{"vocab_size": 1024, "tie_embeddings": false, "init_std_o": 0.0, "init_std_up": 0.0412, "optimizer": "soap_variant", "weight_decay": 0.12, "warmup_steps": 200, "decay_fraction": 0.856, "batch_tokens": [16384, 32768, 49152], "seq_len": 256}
Each number is 128 + 24 x the weight over its row's rms, rounded and kept within 0 to 255. Layers, rows and columns count from 0. Numbers have three digits each. The size before them is the row's rms in percent of the matrix's.

# layer 9 MLP gate, 256x256, rms 0.159, rows 78-103, columns 0-255
096:123111170118089129111121155137190140103147139118158130116135095154129154148122128133108125145090119132171147125153094151130133163128109108151095115162152142061126138134103140135098141153124077144120140081106132086120146119133121110075124149129181123068180146097107132088106123119148136132108113128099109120091123126110115156150169126143133104111144145096126093126120147123121151128123131097115161114110136159123120126110146127105156108124167118109125152135150168133100138152097124092147126131148122149107118130130105103161159123141141123129127118123111160128130077117096095160132102131141069157149125158151099123167191109151126127114099159082152135100179132067124154107150093165092143135102180110157103112116090143161119156094147120135125166138134100136087176127117139
104:132116137113074124103112089126128117170150090101118107136157152121130098118097106082155148154158129158153139135151108106166165116128180108084123163124132117120143112134099162120168096156114101082143097115157138103137127172084121132082156127150118094098102169123125122101132160104113142131131086131143166123111144113124165090110104132138144116124119131180139166126084168133137092122152144104148100162127100131164166149106082135130120173094148121161149113132109115061159157091119153072138143113151128105109159154135132122124130100136099119130135170149139122128087152095123138112163124110146112089122116136104131118162177132089149116130153142128114138117167104100098134179126110135115114095179135114142137115119124125145132124120142149127148116147126107149095106081147103
103:149123161106142177163161127111092092128132080122128121083121181135130128122110127133119123096157115135128116139127132144205073158107154109141109123140093118153137136088137164103149118154123134116143165125124123164144156155186121153138101098123123126129097133128140118126095185123113150108143113093099116134156067139126157131134099123119190113126120159144171132125135123120155095147125162099152096154136103112074178074129072129151136140162125147116158138122145164151086128125106145135173105116117136124160130124132126137137108139136100142130126161127136104128134127137100104092149136132116144122127109117170126133166139160109139148109117091132123131145134111081143105112146161145164100131144129148152094133144094108169136154100121141080106167121106084105179116151160169
115:128150089095141154084145113125116153094111104082136089121123120133137173098098146048157116152129110082124097178112065119137133088144145131102124160138118109111130082139145125106149135123111116081121139139163158136128151133118136121090132148108128077104161112118121125156084103136112080112113126165126118167174112070113106133150106125115124149125140185122099132115208131150107116154141115113156161137140110135124154141140105126126163112154139111140103146176106131145114091096142130137188150097129136142114143130140140130122111149140135080120153141126084107107146172163140142128172140144104127087148137098118138110102133117121173165111133129134155109138118102153132137082131154175104122112145130098141133136107103136163148127118133084107140161147127127142103147121123117
095:134133095143116140130084116103155144126143135120072133094115141116118099143076125154133129132115122100092149171111091140154139165136132113091135096076127145139109149070160127080125144122126074138130140072120127110115189165152142094088110162119129085146152085118134126162124101120123046114113111101121132088085085138145057130126145143135088112137099093137131091106137131160128095144126143107151143140137128105142132115131115091140119124092152123114138147132103126141094121098136137123149133089129137132144138102095130136113139128134132111067139122091168119086079143138149141140117123093148103123117145120122132121132141103153111147179152127142143159140133127131179163132099123128143126119148117081097132120150145144145138157151077154097143132117132175109115108117084133
098:113093170098123093162097113114141191135133109128140138143116149085190076174134133123092168175156131120130132130128102107111120171109171094114124112119134126079143140108097116132110143141111139131117129131149127105161117131151093132106106104132103116083164124140120138128143160084123081120124140092139106108136128065139121113089108170118117100140084129124113157135067104129105126143170136127150126110159098113172161131122115116077139113134170123082147130116120121137129178144151133125170138154116109118112102134136129129108127120115177114154108098128109125143171140103074129145123138089145096139141135137121140190113117166144081146161117120115165153110140098111129113147132167118123105077109103145105108136129127135117162115101129158157146081112092115107099125118112131
103:106139164121149177136096122141131099139145144114131154132086147129146113104130079101112125152125154122125146136109171107161137149122122140138145099122102125124140070113152120114069148172117081207102119117085137095152125116129118117130135112120176123129135134091159115166116095108107159144104103123123112120162141123128126165096134143149143161151149182106162134149091113144191118127123148114156071152149080156136113121102115148140096118135125176156172134150088151080117110179109135116181102156125101131139133152143123161129091091137134125123102129101119146148117131148089135067133125133139144118138132135097152138114176093115116117147156136170096124104110105120121160125134119130150120124155146153153152139126097089144143135096137139125151193136118139113129123111106149
094:108127167123125141133104112129138122119114158145188123146097099138145112108145125121136127136083148109101167119135095143168145139099128140129144090135135097118095113123144137164148194116142134114113130129126101128145135115117175108140135121103137146188157159142134106095101155096173117128113113104134132096111140107144146141161179156184182107104104125124168156140147140127100107131101153104115128136142147160138103160133154155193125161182105125135172142196125137117118098151131174127130077146140111137091112137141121168145082131133138100102129102147117119113166140105125161111092122155123093136137113141115147148122133137157145087147145137136136158145109117166098129101132096138113166092110084159110129194102130109137127166120175103153140148109115138115150150147095121
097:063098126119124125115155141122155189154142131153176151115146099167117136118126139154132140149100147137073135100156128119171115150093113138140125110110119165149128145127145106090151099112145143106155166121132080126151114115097135149147134104096100157154100135152137174164131141121127142143101115120128113138127121100134120107156122160118132169153089127121162144128113092158130122122120106092183146175130112091121137139133147137112132129119137158133131126110148147116119163073116135088108102148141193118142141163088165140149144164145126189129153132155124113101129099101132138183129136085124121175120090124084091091113143121142134124121112126111100190149095112137198160131156122127149112149148136144072130098140136123094112117108105121137163115135136173132116145142157143
103:115110165080136115138111120145147124102128134111102108078117123144144115141170140136157111103152153098127120104135141123114142101118127111085145142157076129133132095113223125141127129101118161075178087127133138120136110132101137177106110090140125118145108133118160150120161156121089106142124076120140155081150112116160100130143137174133110085111129114097130100177113112138146119125127169121127135121122114102121144118130111108100166137118128091152108121088134121163104091106134119125154107142130138129162120145160094107094146110138102127103124116144139153093119103109082076126081102141123144166147127109144087132096165121136130070079097164111130110156146138099096152142113128095156119118176147140148118154149140109134114123113139177120149147082165113101116111106092145
091:114130197096128121130136152131160146158134134144114149141109127139106139112081108059131157130113115132147140107126101138143064139098129103085120164163133141113102130103186100151150156148075152118129152142123143151148144074100146149114124174098092124122110123120155143130132126144154154132097101134151152108108134148144128119127124133095084094135137137136124133123142124112131106094109088137130164113170138067117125090085129150116096142114139177149123142155183126107131136131107119127152104089155118126069143138115139154110129080153134135166182161112122145112109126127094138136172138130168121140142129125130086073117135114106178134151099126077132121140127143132123116117136095160074167154138169139123116131125144169139084153134134147125109153116091135146150148159136136
097:142237138153148126121110114159131136159122153106135089163136108123143135136123095129121126122111134083110112178142140134150128126136086113069151111115133154106107097140121150138133095097187118115145132131173158105150129109144116134099088149121114128128135141115183159101123106118131156098138111134142085124110127099145099114101144107132147064124134120116115137156133134121155086101164122130156129104125103135149126097171136087150155105104142132115129138144169124172116136126161144150105131091167111150184152163127084088109149140150133144176160102117121124145170095124147119134098117123108111103117100110103129120097091114160117106151150146147135075138156115136152162122147123155081115137162114134138182141097101154124108103119122087140131118154130141089125155140121149
101:109124170108115112084100141132139040133124114145149146162132123145129096096163103143050106115137126143169145127124097130091107156155138129160092121159129104174120145138101121117149127128129119099178139141149118044128132135147157137115136122119119114129123091139163149151094130149160129125183157171116106114115128130154143132155152135134101114106127130131141125117117157135182145122165123143134151150175145157151117126155129114124169114137099174148149164125138117087133165183073118107133137106084141134139137148112102115079113143130108127112081082103114153113120103148126119113095121109113121151126135110136140110142119087093118107102131110164143150127156123149198119124118168094146133101111142149128115097128096135094152121114158138104135095123118105141147153151129104
105:128165174161122161128128102103089139116122157168109152143120118123135138125116147116140124129139081096141142107127154119133138112133133096180109154120101084143106096130148106118088165156116146091091123082147088125139122142134122106120132124159126137094154146144103109119133160130144142121109067139089086126127120098093123095119121154151077090154173142123131140147100146134172109100151117102168180177128111159115125151179147137122136154108125148164122147099137128110158079116106127145155117144163109151103145122136137112100122170144109177119112119135185128140120146120138200107119152133106149138163103170085142136103105128143105130099171193144142115153143155124123173125106138139169137102135146160144105135143143140102154137136151116144127115116086115120144107121164097
105:150121087120091134147118085144107094082123133111128136130090105135109160145120132165060128134130107159149156134158148116139141110156126132169120112130120127122184103135205111143151150103144120098212118147130147118158113131103095133125102123178146113083130122159149138139098138119137124119101133139143129150125115126082137122163102163115120128118119178131130145135135156151154135132139140102103116171102136105117130165156158108152119213114160125127121102125121117110130112098066129100125119143127116089133156085128111147120156114148093132096140123124166139107116175107152064142134118112163152120136181088110118153106120138139129149124121119108154113128148119138122139157062141137111158126143115084099100156140096137149115109124117116177138151126104124084126114141107130
105:130160166152090124126137114130116122132153134121122086129121133110173127152151135150150199143142102110177148173113131156092131133138111097149140142142117158136133157125107159151202104158130114148115141072090136124099138147116155123140109125118122144166174152162145129148074109124186121108115119125139161105112099126136157083132110123172150092114149135106139141135140127155171107120128115132131105102125125092141061118123110110134144161143143089128167105142123148087123125140116139099106127128149184142147148144134079141108152137134117130103117120111160088128085132114128154118120081132091143133131108122132104125154179107113142102138131082135094122141098129112141147164089144109115131081133133102098138144149099124123146140135170130136141145161154118061166081091095124
102:116152163162130137115107127135128104100103142118133128135148129162131136097144113169118166129081132157160158082153119112141114155136107096135159146123104153111157146111120097087099124158103182141098127139101133126153182125127114125113130115184127113133113163134141126132173138170137136144150163108110140135041153145147160110078150154145157119180101135155112145136139138100131139152133165140143095138155157130125133126134156140168125107127143122120142138122206104086094126166160156138096153128128117143071163120163117140174113112111112113117139139116130119116098150142119108131144142122137128149117105112100109153108144129140114153170125127066173169114130197150153118113118115128168132143104127122153140106159157109124126132116086089150092126101092112143128124167132108
107:099135137146153111078121133121102146144124185109143109138099117102100087092189144115116097096138158103136132152101130133103116120117138157146115131151114155114132141154102125132107186132101143157139122159102122149129127165141082081114154110156088110128129175092130132129145159148140116139112171101100138107112125124122143152164144154134173132166116154155137161136120115141107135127151103115161170116094091118128158165145152128120128102170206177145088153097136114174159169118118093095102124096126142144152119095119106131148098150162128129085185144127138148112102188116137117124125121145112099132160122143128140116111124095125152167131100125093132147104171111120123156145151119152122104111123120140127121144140130084153127116106133087083107125129126110162148097160129176
101:109115114136138181133143090116121098139119105075145144131141142179169113152131124158129120129141138164132140147137156140121128113117124150092115134139110156164145131147136119098120196146110099060152155092126120127095117135142122115098154094129121109130118103162145111113134108178124104119110109159114121142107103115091138140120109114129117125132118139142127092140136153127129093146147119107156113093114128194147101117104114084113153123139125143112089149165110130188078126109128149112091069165133094093116103099142167135158073102065121137148137128105103106134115118138129093128094135122110116145124080090177116124114104143110127093174130127113171119109130121135147151123185170142101184104120133112141140123125123136108123171116083147140113152110107131145145170107166123
099:142094122176122139117103119095114104099094136159089114131108136121122119110135121126144145165077131060150106084141113128154157118133137122100143132128111156133126112119138093074131138141120096128136130101109125114117131126148144131154102098117126169137148152137156103144104131129075128137119130108072158112151130159111116145108127152119167148141131126163084158156078160136183071149163162095121133136115145111129122192158150096088132119147121091125182129112138121114139165129121153145129150118139151096115087167063151127127125117110135128122118135090131129132125164118140104143151138122160134125126154129114114116139183115134151109147156112115148094141132134132146117110148101197114154109117144094071140123109074150154130143118179171182138143111128167150150119136113097
104:135134109119088158143127097138117155123106162108121135130149165139133112111169118097128151083094153124123124116123102112120095126106145149121163130141123113154157097132131136051121085109122111131153100139098187102089131151135165178110081159111143097099124113131128105151134166124113145177077113146072148073116135094165104101131157123099077106110116087086125129146126133120153173125132133134178138151155141122158156128106127115164117117136134163151159115125165124101125116113137114135126116124171159147146137165099157136121113136148151101069147165168131100118118106151104139161101110169111154124141120150076137158136160111091114165106147158141157102122127104126177111123102143136153156173125155162112137114134105136143146125142124132128121147149134156120143124093135150
098:113151128153127118139153153116131152129144117128138134121121120156103119140100162166133131149138109150177130134118133137084087095102128124106140119117153125142142111116140113127126122107145139162150078110124057107115108120148123117116097085160144115095156131185111128128112134096137125103164132154107150131131137130149142074166131122122159123118129115120099141172187110109094130149143113140094146128145106134083204151137158117200151109136111105112092112167119123104131128109105128158151131112113105156133134129100115136054120145142083128127159149092073109089119132107132097179105094146112092132110105126076120121124137096112074139152085085114136144112172161128133157148129139116137115145124157155127130127165104139121102128108146088099124066149109123111136118133129092
096:097124078128155152132180121133153095143105151086102103118122125132095119125180115151129171096084130158155100137163099088124106079104102143156156119121122116125117108129159144141133134098140098139156134127119166123128138129138183149143149122116106132117071117088174132140118091120116133129116118117150129146127136163050145108143109105109134132129093089113191167126138126100165165109159148120138175155098137144119151145126146160117141140135134168094148167133103140121109106134087114152109115131101097098142157137137115108104099184135134139123163121093127138115151117166142147104157123143124107101086090096130160175125130137099118117109087113121182096116141108162125118148122133101152137140142111118153108114097096128085132120145106139155114103095152135118154178117122098
106:161088149136131114127103105129108138115124132124167137122154108102174161151183094130135157141144101125119079133132123124129127105118122105113150148098130107114084110119122128135112126128131115143183145153097122084103135105112131131113147156145121108078108156104149110138139157160091124101132169171131121125127167110109113133136084140151148141156132131105110124137124157083135090192135123145097142148149136178153134092127085095065097119089116179130116139103133103136136126156151127137133126090144161134102155112117147120091121126160144148173111094076131157117141098130168107113120106129151147151109078110128119151115162116139143162098106155084101213124153126139112127110142147125127141129102127148110114113152134115104118061120119163120121112122107097117155140106122065
092:140138101094118126068078131114140124121111102146138120110145143121110156165075137172119083148101114128129137122143115142147129156101137106068126137106122128102121149147142115143092121151100136140203129144112207157130101128111165146121119152134089169164134104144093121123152119082147127135106151136174128138169087144114136096172157086155144118129112128130136149083157112174118137129139117102138116111101111123110094118087138118083115128100061155174174104137088128156122129134115115164117136135141145090096160129128140128100122110158119104118093133118125109141130177174129120151131141146121124144115115106099106161179118131104110088118156129110138093121104114152125142134107157136128132130105095094165090155143145107131100150131133119139137132111108180096157110134116125
099:118132122191138150158115090134137122143148131103129143163139072124129134106192137124142131126112081150185109131122103095153141137141133160157104116146127142153132123112134112135125084109090115110111112135142086125133118113113125115143137077097125113075116095152162065174099147160098168090130095162143107105092153125150115136148161113159108132116166123126128094117107151124121136124151113130183145136125119143117122126099133116110103120147110139083120111130133115149155141139140167141122092144093133131140091087090112101086103176142108166153127145083114132098103134127092129161104124139122120130138086144124094176099137141150121104099123158070131113101151109147106121118104144129103132132124119149159139130136140114217099147144128150130140164119150099122072116139111110